config.toml
n_layer = 10
d_model = 320
n_head = 10
n_kv_head = 5
head_dim = 32
d_mlp = 1280
vocab_size = 13360
activation = "tanh_gelu"
norm = "rmsnorm"
norm_place = "pre"
norm_eps = 1e-06
positions = "rope"
rope_base = 10000.0
rope_fraction = 1.0
qk_norm = false
attn_scale = 0.177
bias = "none"
tie_embeddings = false
parallel_block = false
extras = ["capped logits"]
init = "normal"
init_std_qkv = 0.0327
init_std_o = 0.0
init_std_up = 0.0327
init_std_down = 0.0
optimizer = "soap_variant"
lr = 0.00518
beta1 = 0.95
beta2 = 0.99
weight_decay = 0.085
lr_head = 0.0092
grad_clip = 2.0
warmup_steps = 200
schedule = "wsd"
decay_fraction = 0.795
decay_shape = "linear"
final_lr_fraction = 0.1
batch_tokens = 262144
seq_len = 256
doc_mask = false
train_tokens = 1131000000
steps = 4315
dataset = "wikipedia_en"
Each number is 200 + 40 x the weight over its row's rms, rounded and kept within 0 to 999. Layers, rows and columns count from 0. The size before them is the row's rms in percent of the matrix's.

# q: layer 6 attention query, 320x320, rms 0.121, rows 83-95,115-127, columns 256-319
# k: layer 6 attention key, 160x320, rms 0.113, rows 51-63, columns 256-319
# v: layer 6 attention value, 160x320, rms 0.161, rows 32-53, columns 256-319
# o: layer 6 attention output (transposed), 320x320, rms 0.148, rows 64-85,96-117, columns 256-319
q83,103,226,268,187,258,217,203,177,219,253,241,142,133,211,102,204,211,256,244,131,281,231,188,139,204,247,150,148,219,189,169,177,106,142,210,156,168,217,231,200,206,248,171,203,331,239,254,215,266,177,183,301,203,244,249,210,227,207,157,173,165,260,143,254,267
q115,096,128,235,229,206,130,170,247,229,225,199,160,240,234,220,162,201,209,114,198,110,230,228,180,266,148,211,210,236,195,177,184,166,158,129,169,173,233,171,144,234,227,263,212,213,253,248,268,229,203,222,309,244,190,298,235,211,210,160,232,172,230,225,186,211
k51,085,174,162,159,220,164,205,260,202,185,192,244,109,108,204,236,207,252,267,226,151,210,247,197,95,213,124,229,266,193,242,221,286,201,241,274,173,219,170,162,191,236,208,225,181,182,119,203,143,210,267,193,281,198,148,204,199,124,152,181,164,231,197,191,252
q84,089,222,184,268,182,212,148,161,216,215,239,96,164,168,206,201,234,262,235,203,231,264,310,186,283,199,166,229,226,305,216,296,193,161,215,180,180,213,137,228,191,214,195,211,238,267,184,205,180,144,188,189,80,195,145,186,204,188,194,186,146,238,199,187,208
q116,090,237,230,186,242,188,150,218,215,174,227,124,141,194,170,194,180,188,225,193,145,212,216,190,275,146,194,163,249,194,229,188,148,191,160,187,190,179,160,166,148,171,166,189,235,186,239,274,153,149,132,251,217,237,239,239,255,193,220,192,137,274,111,119,171
k52,086,243,154,174,151,201,217,203,221,276,178,219,160,113,191,177,239,265,131,217,220,179,170,256,187,197,197,207,243,209,157,221,206,239,147,199,202,180,250,199,240,198,205,261,178,283,225,286,209,220,177,202,209,173,170,143,137,238,213,231,237,228,228,260,181
q85,112,181,190,195,235,244,112,175,235,171,196,135,220,201,217,203,126,192,226,237,219,167,160,248,177,198,233,137,110,285,104,257,191,127,181,156,202,194,211,210,177,243,245,186,267,201,213,180,238,217,221,173,240,134,171,216,262,158,207,160,252,214,243,207,211
q117,087,246,223,145,200,211,215,173,207,255,250,165,182,183,206,191,183,192,202,206,141,184,181,221,233,209,267,161,195,182,133,173,233,220,221,118,166,217,336,153,233,111,264,186,221,203,222,222,184,218,192,216,229,162,243,198,136,180,204,146,206,208,200,237,252
k53,096,207,146,166,216,146,195,227,131,112,233,209,214,201,198,283,195,148,236,194,181,161,206,131,240,207,217,168,210,175,258,185,253,188,152,230,220,215,122,189,134,218,161,209,170,191,107,169,199,263,178,248,218,169,204,207,223,196,221,212,192,192,190,141,172
q86,101,284,152,204,267,174,186,158,287,237,172,145,204,191,167,224,175,193,205,182,179,193,245,259,252,195,242,211,187,197,182,215,263,196,239,191,250,150,207,229,104,209,189,243,178,247,199,226,225,137,234,253,222,238,207,134,226,277,120,188,166,202,174,302,268
q118,082,240,217,163,195,238,209,157,214,227,180,210,224,244,236,210,213,184,200,146,265,136,215,229,165,155,127,174,222,268,245,148,194,156,214,168,151,192,233,165,239,147,181,184,247,171,196,215,177,157,181,176,197,216,212,207,259,182,236,213,213,224,198,215,139
k54,092,215,182,206,185,158,178,219,165,183,210,222,263,133,167,260,239,184,149,186,244,220,213,221,217,188,178,260,191,192,232,226,157,188,158,172,277,202,132,185,218,180,265,253,302,197,162,149,186,168,135,205,144,147,162,222,146,195,103,205,135,221,179,165,248
q87,101,173,191,297,254,226,166,191,211,220,193,237,153,132,245,154,226,121,246,169,216,255,143,271,220,244,156,220,238,207,160,223,254,202,167,222,238,192,173,216,137,255,170,213,242,169,141,146,255,147,201,190,297,214,161,197,218,165,118,198,205,200,162,218,189
q119,099,184,183,226,168,108,280,269,163,95,198,241,224,189,218,211,287,189,193,181,200,181,196,157,211,285,203,226,151,242,144,183,241,196,185,174,118,280,253,254,311,185,190,201,166,230,136,152,215,216,197,153,264,127,174,174,183,185,207,212,212,130,200,201,192
k55,091,190,269,167,216,175,170,218,214,182,168,118,113,208,192,241,184,239,211,201,230,210,220,254,136,81,192,152,192,228,167,204,178,164,169,241,245,179,148,227,168,207,209,219,186,199,233,242,207,326,190,228,185,233,93,192,170,266,176,228,163,211,249,245,185
q88,095,176,219,160,127,185,170,182,227,176,153,214,161,187,179,131,192,226,166,268,169,189,178,237,260,223,230,285,123,148,187,218,146,174,212,182,214,169,208,180,166,225,145,189,125,204,132,258,148,185,238,237,133,200,247,179,270,188,175,175,218,200,243,185,269
q120,078,167,200,189,247,190,234,230,199,198,228,181,176,192,192,236,175,232,186,123,203,235,176,256,97,238,191,264,198,252,205,208,178,184,202,279,229,167,210,162,222,232,185,157,243,251,192,203,217,218,239,290,258,202,162,178,221,136,216,217,198,202,221,190,214
k56,099,164,216,158,161,160,133,235,212,156,193,269,163,189,221,317,193,215,226,161,162,221,274,171,223,199,175,159,214,180,206,144,187,152,199,218,191,194,203,117,182,220,204,236,180,220,203,122,166,142,261,210,193,207,238,195,172,176,146,140,188,198,122,187,122
q89,104,182,190,191,228,172,170,309,227,184,133,139,241,234,234,221,130,198,201,314,188,136,152,180,206,179,248,224,214,144,217,153,177,178,140,130,169,232,203,185,198,217,187,126,230,193,217,204,203,277,128,189,153,196,186,174,176,234,310,184,195,157,285,181,214
q121,088,170,141,257,198,240,327,194,233,148,210,166,234,236,186,207,148,210,294,232,206,179,236,235,188,188,139,195,188,285,178,120,206,168,158,198,222,151,208,201,228,139,153,194,153,218,221,146,142,246,169,193,250,161,179,206,128,216,257,196,218,177,207,167,191
k57,098,193,142,214,207,193,159,220,211,214,209,205,226,127,151,271,266,188,218,265,218,238,220,242,132,159,241,193,225,157,168,171,180,156,266,199,258,224,263,234,154,231,221,194,230,203,156,199,196,193,185,165,180,175,221,236,263,195,120,212,169,187,212,223,291
q90,108,215,187,172,191,216,257,149,237,275,151,227,256,214,166,174,140,211,196,155,223,206,169,229,222,94,171,222,184,303,203,258,174,177,261,171,203,145,181,219,174,230,281,279,207,215,198,123,207,219,260,197,136,193,167,261,201,332,174,159,197,170,269,226,158
q122,088,234,164,229,141,201,187,162,179,206,169,227,147,138,264,192,213,181,175,158,195,236,223,222,168,200,165,310,193,267,221,220,243,266,148,157,165,141,117,241,249,195,130,166,218,192,188,203,179,156,236,221,147,185,195,193,227,235,162,257,155,272,224,194,168
k58,100,227,166,243,177,146,239,218,199,222,212,140,158,255,211,137,171,212,197,129,197,202,162,249,214,237,119,166,216,187,184,197,148,190,131,125,141,199,281,169,268,236,210,223,249,202,210,122,156,221,169,109,183,172,152,150,163,159,125,190,269,220,214,207,197
q91,113,126,172,194,151,230,245,189,269,195,180,231,210,204,208,205,188,225,225,212,144,229,180,176,199,261,242,173,151,194,175,155,208,224,185,149,167,157,269,187,203,161,232,165,150,210,186,193,163,230,232,195,185,222,176,198,154,229,154,252,206,170,231,173,229
q123,087,196,228,261,172,192,215,215,238,151,168,155,176,209,209,240,145,225,277,227,187,221,141,239,220,140,223,219,192,214,272,190,162,204,198,232,246,183,215,158,132,221,214,146,202,230,219,233,267,243,187,145,174,239,235,236,183,229,212,193,171,213,194,183,186
k59,099,271,192,168,223,217,226,188,197,158,179,193,280,171,153,179,157,177,169,185,162,182,301,222,172,207,90,172,237,228,238,170,211,204,205,98,188,209,178,245,212,154,157,200,157,164,198,158,196,231,201,219,161,196,151,137,115,234,203,246,147,200,197,124,212
q92,101,213,246,137,168,242,288,212,215,198,220,183,207,250,164,253,170,198,225,209,228,167,221,99,214,232,215,215,166,224,165,159,190,166,128,181,193,183,138,179,197,210,170,206,209,284,170,208,196,267,217,205,150,210,210,177,151,254,213,125,323,180,242,236,266
q124,094,170,179,102,239,239,199,154,230,230,165,174,189,146,155,235,246,230,228,202,233,179,225,156,175,273,189,225,223,153,223,204,220,176,192,204,200,161,154,259,217,223,226,258,214,187,214,263,178,202,263,246,214,170,176,166,162,230,180,237,221,152,197,230,163
k60,097,165,189,263,167,144,167,216,154,216,313,246,282,176,243,157,140,196,204,185,174,233,210,194,171,165,199,248,244,228,231,228,146,200,164,174,251,217,215,122,234,143,234,184,218,167,184,166,212,158,175,181,106,201,209,198,223,218,231,207,196,220,185,138,234
q93,101,268,204,150,221,228,181,177,199,186,186,240,224,264,134,140,100,235,208,207,200,174,189,171,155,281,207,223,169,238,90,198,303,238,174,279,231,154,192,208,217,172,169,183,207,198,155,213,242,205,241,192,198,151,208,200,208,261,178,196,305,141,232,184,169
q125,080,172,154,220,157,237,271,182,214,173,232,272,228,163,232,205,121,209,212,177,168,190,207,158,195,193,216,182,217,177,227,178,173,265,229,230,184,223,225,180,183,231,222,201,177,186,124,144,199,160,207,175,185,119,177,213,201,169,198,207,252,149,188,237,200
k61,092,171,230,142,237,162,150,150,151,203,209,214,289,212,193,179,167,233,197,207,143,245,252,218,210,222,189,196,248,208,256,157,223,202,238,161,222,127,282,194,185,248,212,144,282,255,184,193,172,263,125,213,189,245,260,186,162,126,171,148,189,221,237,165,207
q94,109,274,194,219,149,193,253,155,180,231,200,220,168,236,212,190,202,121,202,106,272,170,156,236,232,160,140,301,199,171,170,211,183,253,257,180,199,209,265,228,234,216,119,124,240,231,259,219,158,165,142,229,150,204,183,186,139,245,210,82,161,176,204,239,212
q126,096,237,197,159,244,257,294,217,221,194,263,198,247,209,214,199,162,141,222,139,196,233,197,185,233,253,182,213,279,183,206,181,166,192,193,293,231,285,171,202,147,159,180,232,200,138,192,188,217,125,224,215,241,198,150,226,232,269,198,267,128,214,121,211,152
k62,102,226,172,236,186,207,155,228,191,155,117,221,195,252,213,203,243,236,169,249,204,152,247,196,194,165,216,156,82,206,191,126,265,216,274,199,188,225,191,118,208,142,234,245,213,206,161,181,230,234,199,142,157,309,228,207,191,181,192,185,170,135,202,288,266
q95,109,226,238,204,225,183,165,112,225,260,245,200,152,201,147,123,246,210,172,142,159,227,157,211,228,182,250,179,267,222,269,198,176,221,238,271,149,226,280,203,174,230,192,196,178,208,226,248,198,204,166,188,194,265,254,264,156,211,237,106,233,265,177,164,213
q127,088,225,242,249,229,156,225,206,240,203,186,226,170,190,232,200,250,170,186,208,133,266,254,260,97,193,168,227,189,185,206,215,206,215,226,237,183,203,187,128,154,213,177,226,228,188,237,251,170,156,124,208,244,238,216,218,239,229,183,224,183,219,162,209,213
k63,096,193,156,169,139,202,223,181,148,193,174,228,274,273,241,211,185,187,181,218,146,210,135,218,293,152,167,198,198,207,220,185,238,231,243,183,180,221,218,249,199,183,197,151,208,211,262,208,191,262,240,146,293,178,169,173,169,202,261,202,219,168,275,270,193
v32,074,207,124,155,181,114,220,216,252,225,256,229,165,171,122,199,219,240,242,155,154,213,247,224,125,207,177,197,189,233,200,199,188,184,222,150,227,159,167,253,206,158,259,243,157,250,147,200,210,253,145,229,210,259,254,217,267,140,229,229,184,146,229,259,216
o64,088,187,168,226,226,182,170,246,195,188,164,259,199,196,213,185,196,210,143,188,176,198,238,208,195,235,250,221,207,230,101,303,193,164,198,237,197,214,260,224,141,210,236,203,226,204,176,206,265,230,197,252,210,193,188,238,124,199,234,151,202,128,180,225,226
o96,075,180,173,206,195,139,208,198,238,136,215,303,129,204,282,141,225,171,135,159,201,227,246,227,170,192,157,269,149,170,225,199,184,184,175,216,274,154,167,189,203,205,147,245,179,174,188,122,262,158,261,161,154,205,246,303,249,207,221,183,149,227,203,167,158
v33,079,210,233,210,229,233,155,197,234,154,204,225,144,148,209,205,220,232,222,277,214,258,187,202,288,236,229,117,258,221,195,204,211,231,239,199,137,220,245,267,250,220,155,207,208,172,185,241,189,245,171,236,183,254,135,135,151,137,130,228,191,157,235,230,194
o65,084,210,204,197,132,193,276,159,187,207,213,178,245,217,167,175,251,89,225,193,202,183,136,187,189,206,205,190,164,191,228,156,170,184,175,179,163,282,181,181,220,243,217,136,202,153,176,187,145,220,149,141,261,255,237,219,73,248,255,147,234,211,183,147,163
o97,082,138,213,248,293,172,161,217,235,222,193,238,230,247,167,155,189,243,209,197,259,200,331,227,160,242,186,184,278,199,193,210,225,234,154,213,235,216,204,213,229,176,221,237,211,250,194,168,169,153,181,243,147,203,108,226,191,270,210,192,159,180,275,182,175
v34,070,112,197,151,209,157,208,216,236,249,170,232,204,250,165,202,214,152,248,197,233,123,229,199,212,189,274,246,221,174,217,99,266,252,242,211,149,197,285,223,193,151,179,180,197,285,243,244,227,193,238,120,211,166,220,172,238,258,209,162,144,68,152,180,215
o66,091,166,153,203,213,141,95,217,208,164,154,253,231,149,196,173,146,197,248,238,213,288,261,167,176,265,142,191,189,254,161,217,199,281,208,207,163,166,168,158,164,160,172,169,303,220,225,210,160,133,204,196,203,178,142,176,163,248,222,234,182,168,308,210,209
o98,077,206,210,162,265,198,219,193,244,209,170,226,136,286,176,287,233,193,132,226,240,153,180,195,190,169,255,203,203,184,241,250,251,183,140,202,203,238,226,228,177,282,224,210,115,193,208,177,190,183,257,201,135,207,241,188,214,193,177,152,184,158,155,203,192
v35,077,194,204,249,287,182,135,218,209,171,161,194,190,189,176,154,273,212,224,146,147,268,185,144,225,169,177,244,168,179,224,242,182,277,198,219,114,179,267,202,240,304,155,222,190,131,227,195,226,165,153,212,139,192,255,228,251,190,242,213,177,198,172,227,195
o67,077,172,242,239,245,185,235,286,220,157,192,208,177,184,229,131,190,186,245,239,141,161,221,176,159,207,203,225,185,195,186,158,267,219,169,193,256,185,198,190,205,289,172,244,256,165,291,224,223,229,240,222,135,146,196,184,159,168,162,220,144,232,202,253,203
o99,090,232,203,135,177,180,150,110,199,225,184,193,161,199,207,157,178,200,174,156,191,229,215,142,218,204,177,276,210,191,138,244,204,218,194,210,244,262,218,192,203,146,189,177,163,188,143,148,226,182,174,178,217,188,256,238,226,294,259,182,213,201,127,245,243
v36,079,213,151,233,181,179,220,192,243,238,176,217,241,199,204,172,322,197,213,167,248,229,229,254,153,239,162,181,178,205,206,174,172,241,217,126,206,174,255,186,159,147,150,223,295,159,235,206,194,176,227,205,210,168,138,147,208,162,264,166,169,219,179,146,218
o68,072,247,233,201,175,176,206,217,293,258,201,270,141,162,177,189,199,197,218,199,217,173,223,178,269,224,198,225,223,205,231,249,267,235,206,221,286,209,181,193,290,254,209,152,205,195,210,135,155,221,205,156,138,198,142,166,175,213,194,157,183,191,206,161,136
o100,097,240,193,208,187,157,249,173,198,160,189,218,160,249,233,243,287,225,141,169,139,266,162,203,228,199,175,169,191,242,174,167,156,157,289,104,144,153,212,188,157,136,238,223,226,228,186,227,232,157,212,180,205,192,146,235,219,157,252,144,166,225,220,262,143
v37,075,178,199,125,217,216,241,119,259,218,198,213,210,204,200,240,191,208,228,204,171,184,256,220,204,152,193,228,183,150,183,238,191,216,177,164,183,206,170,250,182,210,211,253,152,195,183,138,218,252,187,220,159,135,245,243,192,192,224,181,213,183,245,95,206
o69,085,192,178,288,176,178,256,208,131,180,177,190,272,185,267,172,209,186,203,176,238,198,233,195,204,149,216,173,208,280,237,258,214,164,256,188,174,198,211,247,292,182,201,280,156,283,187,104,128,161,180,178,166,190,176,135,245,146,155,157,157,216,221,112,210
o101,087,274,173,103,260,244,135,183,196,186,174,209,82,270,119,212,140,250,188,240,212,144,227,215,160,266,182,289,222,155,199,162,168,216,132,239,250,188,221,210,157,251,195,147,194,157,171,243,198,200,226,181,203,187,156,216,199,232,209,186,194,182,207,223,196
v38,078,159,214,242,162,153,119,214,197,245,143,181,154,190,200,228,174,178,238,242,195,143,172,197,224,244,171,177,163,153,202,193,217,211,183,216,140,152,279,189,169,189,192,170,218,205,139,206,227,217,265,168,183,197,275,183,190,213,169,159,233,231,215,227,241
o70,083,141,216,179,266,156,133,232,184,259,268,233,246,187,284,186,201,209,244,256,182,214,169,191,173,163,232,188,267,238,87,198,201,183,206,187,209,158,215,157,224,163,194,162,252,186,263,212,194,171,185,155,187,249,191,233,254,232,173,219,206,228,185,223,229
o102,086,206,233,208,176,205,169,190,206,245,129,208,212,186,235,185,257,186,216,279,181,197,221,214,232,278,231,163,178,236,269,182,208,192,173,235,173,200,229,191,217,226,205,176,224,151,148,192,233,204,212,210,173,180,216,220,217,144,197,228,153,237,185,155,177
v39,078,180,138,168,100,253,192,209,155,174,132,186,206,189,116,127,99,196,269,198,263,230,149,219,130,157,198,192,200,176,118,161,202,199,279,188,143,174,193,197,275,203,197,209,210,180,161,169,139,174,177,143,239,268,212,145,177,192,185,232,314,252,194,231,212
o71,071,176,263,233,249,231,159,224,181,226,262,240,221,178,141,109,213,238,205,148,226,188,223,209,245,248,211,277,264,223,151,169,189,180,112,193,187,187,256,224,276,180,165,148,274,176,274,129,174,159,282,248,169,216,164,234,186,114,193,252,241,238,184,191,154
o103,095,186,216,182,157,236,209,189,171,126,232,198,251,218,118,167,172,215,272,278,250,155,150,271,219,135,211,197,205,193,162,242,309,197,295,163,215,192,183,216,246,226,218,190,151,243,169,228,237,193,142,188,240,133,244,185,205,217,144,165,213,137,176,199,227
v40,077,207,135,223,194,250,298,232,114,237,224,165,206,184,151,254,203,127,150,225,234,244,208,133,134,221,156,267,232,241,186,191,143,225,133,202,188,185,164,233,273,227,169,162,220,202,211,230,183,250,223,211,229,162,214,223,179,242,222,222,253,257,164,219,254
o72,084,226,147,132,189,231,184,193,141,284,222,219,262,184,161,204,245,142,216,254,258,175,197,144,178,233,148,187,209,179,191,250,179,186,142,331,143,182,248,214,175,170,171,211,108,120,145,181,198,174,245,205,195,170,214,249,198,189,210,163,248,179,150,218,196
o104,087,174,255,174,208,224,236,187,170,214,224,160,227,217,320,250,168,211,216,126,201,274,173,233,185,192,228,266,192,235,248,182,221,230,165,195,182,172,149,208,220,256,204,172,292,177,114,231,206,245,186,244,217,148,200,145,247,225,309,182,115,248,181,187,226
v41,082,160,175,186,208,186,211,242,253,158,169,178,176,198,226,143,170,166,155,112,225,208,203,167,189,271,174,191,141,207,99,164,211,152,238,214,173,185,147,182,158,196,220,257,194,176,255,195,259,203,258,163,244,235,186,209,222,209,182,177,228,248,126,236,210
o73,087,191,209,162,221,248,223,237,177,179,196,167,210,153,213,201,216,187,224,154,231,210,201,170,191,201,234,201,180,200,164,161,179,134,223,191,201,192,201,241,213,146,186,204,199,174,241,117,238,248,155,194,242,217,294,173,162,212,110,162,209,124,176,134,228
o105,084,157,189,228,200,157,174,195,256,176,218,161,225,196,177,152,190,248,221,144,164,229,218,221,198,163,195,214,158,245,164,163,189,174,234,189,234,181,179,223,104,121,210,205,176,243,207,292,237,211,245,178,158,161,153,227,240,201,240,105,120,211,251,156,182
v42,074,238,205,184,225,205,201,260,228,299,204,204,165,229,191,272,202,181,254,194,187,219,252,252,167,283,170,275,198,231,167,225,233,233,140,231,144,182,127,303,170,197,299,239,189,204,185,184,192,159,248,215,199,170,223,239,173,175,155,193,176,205,165,263,163
o74,084,209,157,136,213,208,198,199,225,203,134,237,142,228,187,195,190,122,157,195,184,199,164,162,240,305,205,237,187,244,169,208,180,195,212,182,221,271,167,161,196,228,160,197,204,248,181,166,166,204,177,180,179,165,200,190,197,135,180,177,170,194,188,215,199
o106,081,228,228,208,193,243,196,175,163,233,258,229,233,216,198,239,183,259,199,137,140,188,217,212,179,184,209,225,211,241,223,187,237,283,161,216,197,233,205,263,180,226,277,265,214,118,162,225,200,176,179,228,145,202,167,217,202,211,188,201,215,215,188,163,200
v43,079,234,165,213,140,203,192,220,244,182,175,174,174,196,166,226,189,250,184,105,184,167,162,265,221,172,139,266,166,198,136,171,252,150,228,209,181,181,179,185,216,201,185,224,116,241,266,164,260,215,214,158,152,218,229,234,227,210,201,213,228,190,180,185,190
o75,083,208,122,178,209,180,209,212,186,222,80,154,244,183,211,220,201,194,141,158,188,200,190,236,235,162,288,186,163,199,273,183,169,197,182,159,181,191,176,224,208,122,167,240,180,197,100,205,169,248,223,149,181,164,241,135,205,200,183,124,239,157,218,202,146
o107,093,103,188,251,230,193,181,196,239,229,234,196,207,173,228,198,162,245,182,174,259,225,219,210,173,218,126,231,169,189,184,217,226,137,196,223,215,223,221,187,163,248,216,244,178,198,231,178,195,170,222,238,162,200,225,240,256,226,239,212,242,214,141,179,278
v44,080,142,202,255,210,289,165,239,228,148,178,215,210,204,212,216,199,232,169,216,218,275,195,152,144,169,151,223,144,242,217,135,195,192,145,182,218,194,199,220,197,204,170,191,177,169,247,220,200,149,234,186,121,249,166,299,198,175,197,139,138,268,238,237,282
o76,079,167,171,157,197,190,139,262,309,159,181,260,205,168,269,265,238,179,238,206,146,226,209,177,256,229,177,151,230,212,208,218,144,192,180,165,185,219,138,220,168,222,224,224,208,196,229,115,147,150,231,200,190,179,188,222,218,189,140,168,140,205,193,208,194
o108,090,180,183,257,235,216,278,209,173,212,224,104,227,196,146,118,139,219,250,176,187,234,208,118,118,215,159,207,159,228,220,118,179,168,181,192,279,236,231,199,135,165,145,212,197,204,200,232,155,180,149,263,179,179,211,214,147,208,214,191,172,261,235,215,274
v45,077,140,155,249,208,119,255,252,199,233,206,183,258,162,207,206,235,198,136,210,172,256,232,174,118,257,191,200,201,233,198,240,192,236,216,230,233,134,241,181,158,198,203,273,193,226,189,191,283,211,145,177,179,164,201,214,156,313,228,217,236,165,222,145,178
o77,081,167,219,216,223,210,96,197,146,226,183,177,196,189,193,220,187,206,163,201,117,244,183,194,239,230,195,209,194,223,174,162,249,184,213,249,218,218,253,189,140,167,177,244,249,196,226,273,238,156,164,199,220,208,275,186,210,176,137,151,173,174,190,216,304
o109,081,205,140,222,160,151,167,232,206,156,159,244,230,154,142,224,278,232,198,173,237,234,217,279,177,202,182,129,198,223,276,189,175,213,271,143,170,150,282,193,178,153,155,234,213,186,190,170,165,174,182,209,161,202,109,209,182,200,196,230,193,162,191,206,167
v46,080,175,198,164,239,150,172,203,147,219,217,219,249,206,199,197,239,210,166,208,278,174,211,151,168,166,205,192,158,215,206,217,178,270,282,161,217,201,254,191,236,109,205,131,154,161,245,225,143,165,210,213,139,199,132,200,178,257,204,215,229,205,229,236,248
o78,087,209,172,156,239,194,172,171,149,230,144,242,186,238,166,156,212,232,153,205,259,188,182,260,257,250,200,199,205,212,218,218,272,223,233,197,208,159,229,210,206,139,254,175,207,190,150,203,180,129,267,138,102,225,154,181,270,204,180,167,188,98,234,101,171
o110,087,220,195,166,208,152,268,226,220,167,200,197,202,217,255,183,164,194,229,219,236,182,241,154,182,130,206,188,220,159,220,190,239,203,230,142,167,187,214,160,167,156,132,198,166,187,187,180,167,262,150,213,233,208,206,222,167,266,198,208,219,177,212,267,148
v47,081,201,194,200,215,254,150,199,235,263,199,239,213,212,198,195,178,291,195,239,172,231,154,153,205,196,195,182,146,222,210,184,129,246,237,169,164,232,262,192,155,121,198,199,223,176,265,180,253,152,143,245,250,189,190,220,236,243,214,245,199,178,184,203,161
o79,084,184,213,158,212,197,217,206,197,167,217,245,221,163,198,160,226,163,289,137,200,220,230,151,156,273,163,243,182,219,166,255,214,207,118,217,216,88,169,218,144,163,215,188,197,204,187,150,164,159,211,169,199,166,251,155,221,251,130,223,209,226,250,193,252
o111,089,207,173,244,241,202,144,213,131,247,216,178,176,228,225,180,157,271,209,225,163,213,169,212,243,146,281,61,206,154,215,196,164,173,198,248,140,230,284,223,161,168,222,161,172,214,281,228,172,204,195,265,169,184,149,238,189,244,282,287,241,206,123,178,152
v48,080,140,166,200,213,181,180,238,195,152,196,231,226,172,192,241,213,199,161,220,264,205,192,154,251,199,168,218,192,176,186,168,123,242,202,287,139,238,228,217,220,214,225,212,220,128,250,207,199,198,234,197,173,160,248,182,217,231,237,314,262,231,244,177,90
o80,083,230,192,236,217,137,171,190,148,211,273,193,233,149,227,199,230,216,178,222,200,229,175,167,216,208,244,194,162,252,179,130,203,173,186,191,248,180,217,245,230,192,264,192,267,215,306,177,251,228,237,165,248,115,207,215,163,210,255,160,151,176,195,175,166
o112,086,168,239,146,213,191,206,218,221,258,208,225,192,178,125,190,95,161,239,249,183,172,242,170,145,216,173,167,212,203,177,158,198,237,193,171,154,130,164,237,240,232,164,139,154,217,100,249,101,177,195,257,175,245,182,188,153,200,169,181,281,185,276,245,255
v49,080,197,207,175,195,191,163,183,169,163,204,135,133,195,269,220,222,146,148,178,209,188,176,239,162,198,163,179,280,141,135,232,206,181,143,119,262,226,175,183,159,234,202,200,175,116,251,192,286,266,242,213,268,199,192,241,207,234,217,197,182,224,167,201,242
o81,090,232,215,168,152,243,185,147,102,216,231,221,259,162,142,256,222,197,213,210,188,174,189,111,146,200,212,191,259,275,129,136,140,249,154,204,239,220,189,224,294,130,219,193,199,85,171,162,192,228,214,157,167,97,208,243,232,193,227,214,206,180,173,150,182
o113,075,207,146,268,228,189,255,259,230,163,166,191,152,215,226,95,180,192,215,239,236,191,211,227,250,162,225,224,211,149,212,193,182,203,260,181,163,216,245,190,183,239,190,241,112,269,180,127,189,149,222,270,243,191,265,173,242,213,139,223,203,193,206,235,206
v50,080,181,267,264,197,210,151,206,118,139,193,239,209,200,245,193,251,167,212,191,204,220,226,176,241,293,270,138,220,106,185,196,178,200,175,164,181,222,183,264,203,190,211,231,228,118,210,217,197,189,230,171,203,200,178,248,236,239,191,263,175,218,132,227,185
o82,070,217,145,223,170,218,192,226,214,201,198,192,231,228,288,207,219,130,157,156,176,195,177,180,133,229,245,234,281,179,206,285,171,225,205,212,206,224,238,186,166,238,197,220,200,210,202,118,208,207,230,237,193,189,169,195,123,242,237,178,181,218,210,179,174
o114,096,177,219,201,168,182,247,230,135,182,236,192,218,236,258,222,193,137,194,208,220,224,214,232,213,263,264,179,236,149,106,171,219,177,230,147,217,162,163,145,250,141,164,164,159,181,209,211,168,240,209,159,172,144,186,271,259,214,201,172,223,181,262,255,219
v51,092,149,189,170,181,210,164,190,252,213,200,300,201,200,186,249,286,139,243,218,251,233,199,134,240,197,183,213,158,186,192,169,183,256,177,221,193,186,199,181,214,198,223,250,201,177,180,262,248,122,274,195,200,187,276,242,249,162,228,187,154,108,209,206,186
o83,084,211,140,211,214,206,177,177,153,223,202,243,175,210,164,193,207,226,177,200,186,203,189,220,246,190,142,251,206,155,259,192,193,210,202,224,176,133,229,237,231,163,255,174,94,242,166,228,166,126,233,210,212,206,178,220,257,236,234,262,174,252,232,248,248
o115,087,253,256,168,247,242,192,240,176,230,191,160,205,234,152,218,150,175,234,185,126,195,218,228,227,186,205,174,193,187,163,153,239,250,167,222,229,149,200,197,134,143,224,250,176,191,166,235,231,222,233,212,163,167,202,198,233,208,184,134,165,170,203,111,194
v52,085,166,224,206,202,266,251,210,207,146,261,217,185,184,233,233,189,206,156,163,173,299,180,158,180,72,166,163,189,186,259,212,118,212,108,233,201,236,308,210,250,181,177,223,237,168,279,150,199,170,232,159,163,217,90,200,230,251,235,206,230,228,145,247,217
o84,075,186,200,292,231,216,129,213,213,210,188,177,242,233,168,161,152,310,173,186,200,237,187,195,159,177,176,215,243,240,182,235,89,266,203,187,207,213,182,119,250,286,181,194,162,227,158,276,229,142,188,216,203,202,192,225,258,170,171,234,150,177,163,205,255
o116,091,255,222,170,207,210,206,204,187,184,193,98,211,207,233,181,165,186,226,237,134,230,198,188,156,200,245,229,217,174,212,154,190,189,213,232,266,269,218,192,150,109,194,210,176,249,223,195,109,219,223,229,242,129,213,255,204,265,263,197,248,251,211,251,267
v53,080,197,153,180,154,241,233,199,162,168,195,251,187,164,152,160,177,236,268,193,116,158,204,244,252,205,138,136,186,210,241,222,241,221,184,272,165,112,142,236,110,232,253,235,168,173,174,168,150,148,160,169,175,165,195,184,224,191,189,172,177,164,185,122,174
o85,078,215,210,253,113,176,184,202,144,147,210,200,255,246,192,233,251,138,114,275,266,270,196,218,111,264,281,217,256,229,233,209,221,176,145,231,173,227,221,170,192,215,236,223,155,189,162,174,175,144,236,234,249,175,206,241,184,238,156,259,174,169,173,182,167
o117,087,189,148,184,261,282,124,173,185,273,213,192,176,167,109,288,208,252,156,232,153,154,177,225,275,165,166,107,158,221,250,268,227,217,173,177,208,205,250,227,170,133,231,180,227,185,236,140,238,177,164,212,146,176,226,252,199,195,187,182,175,136,111,253,211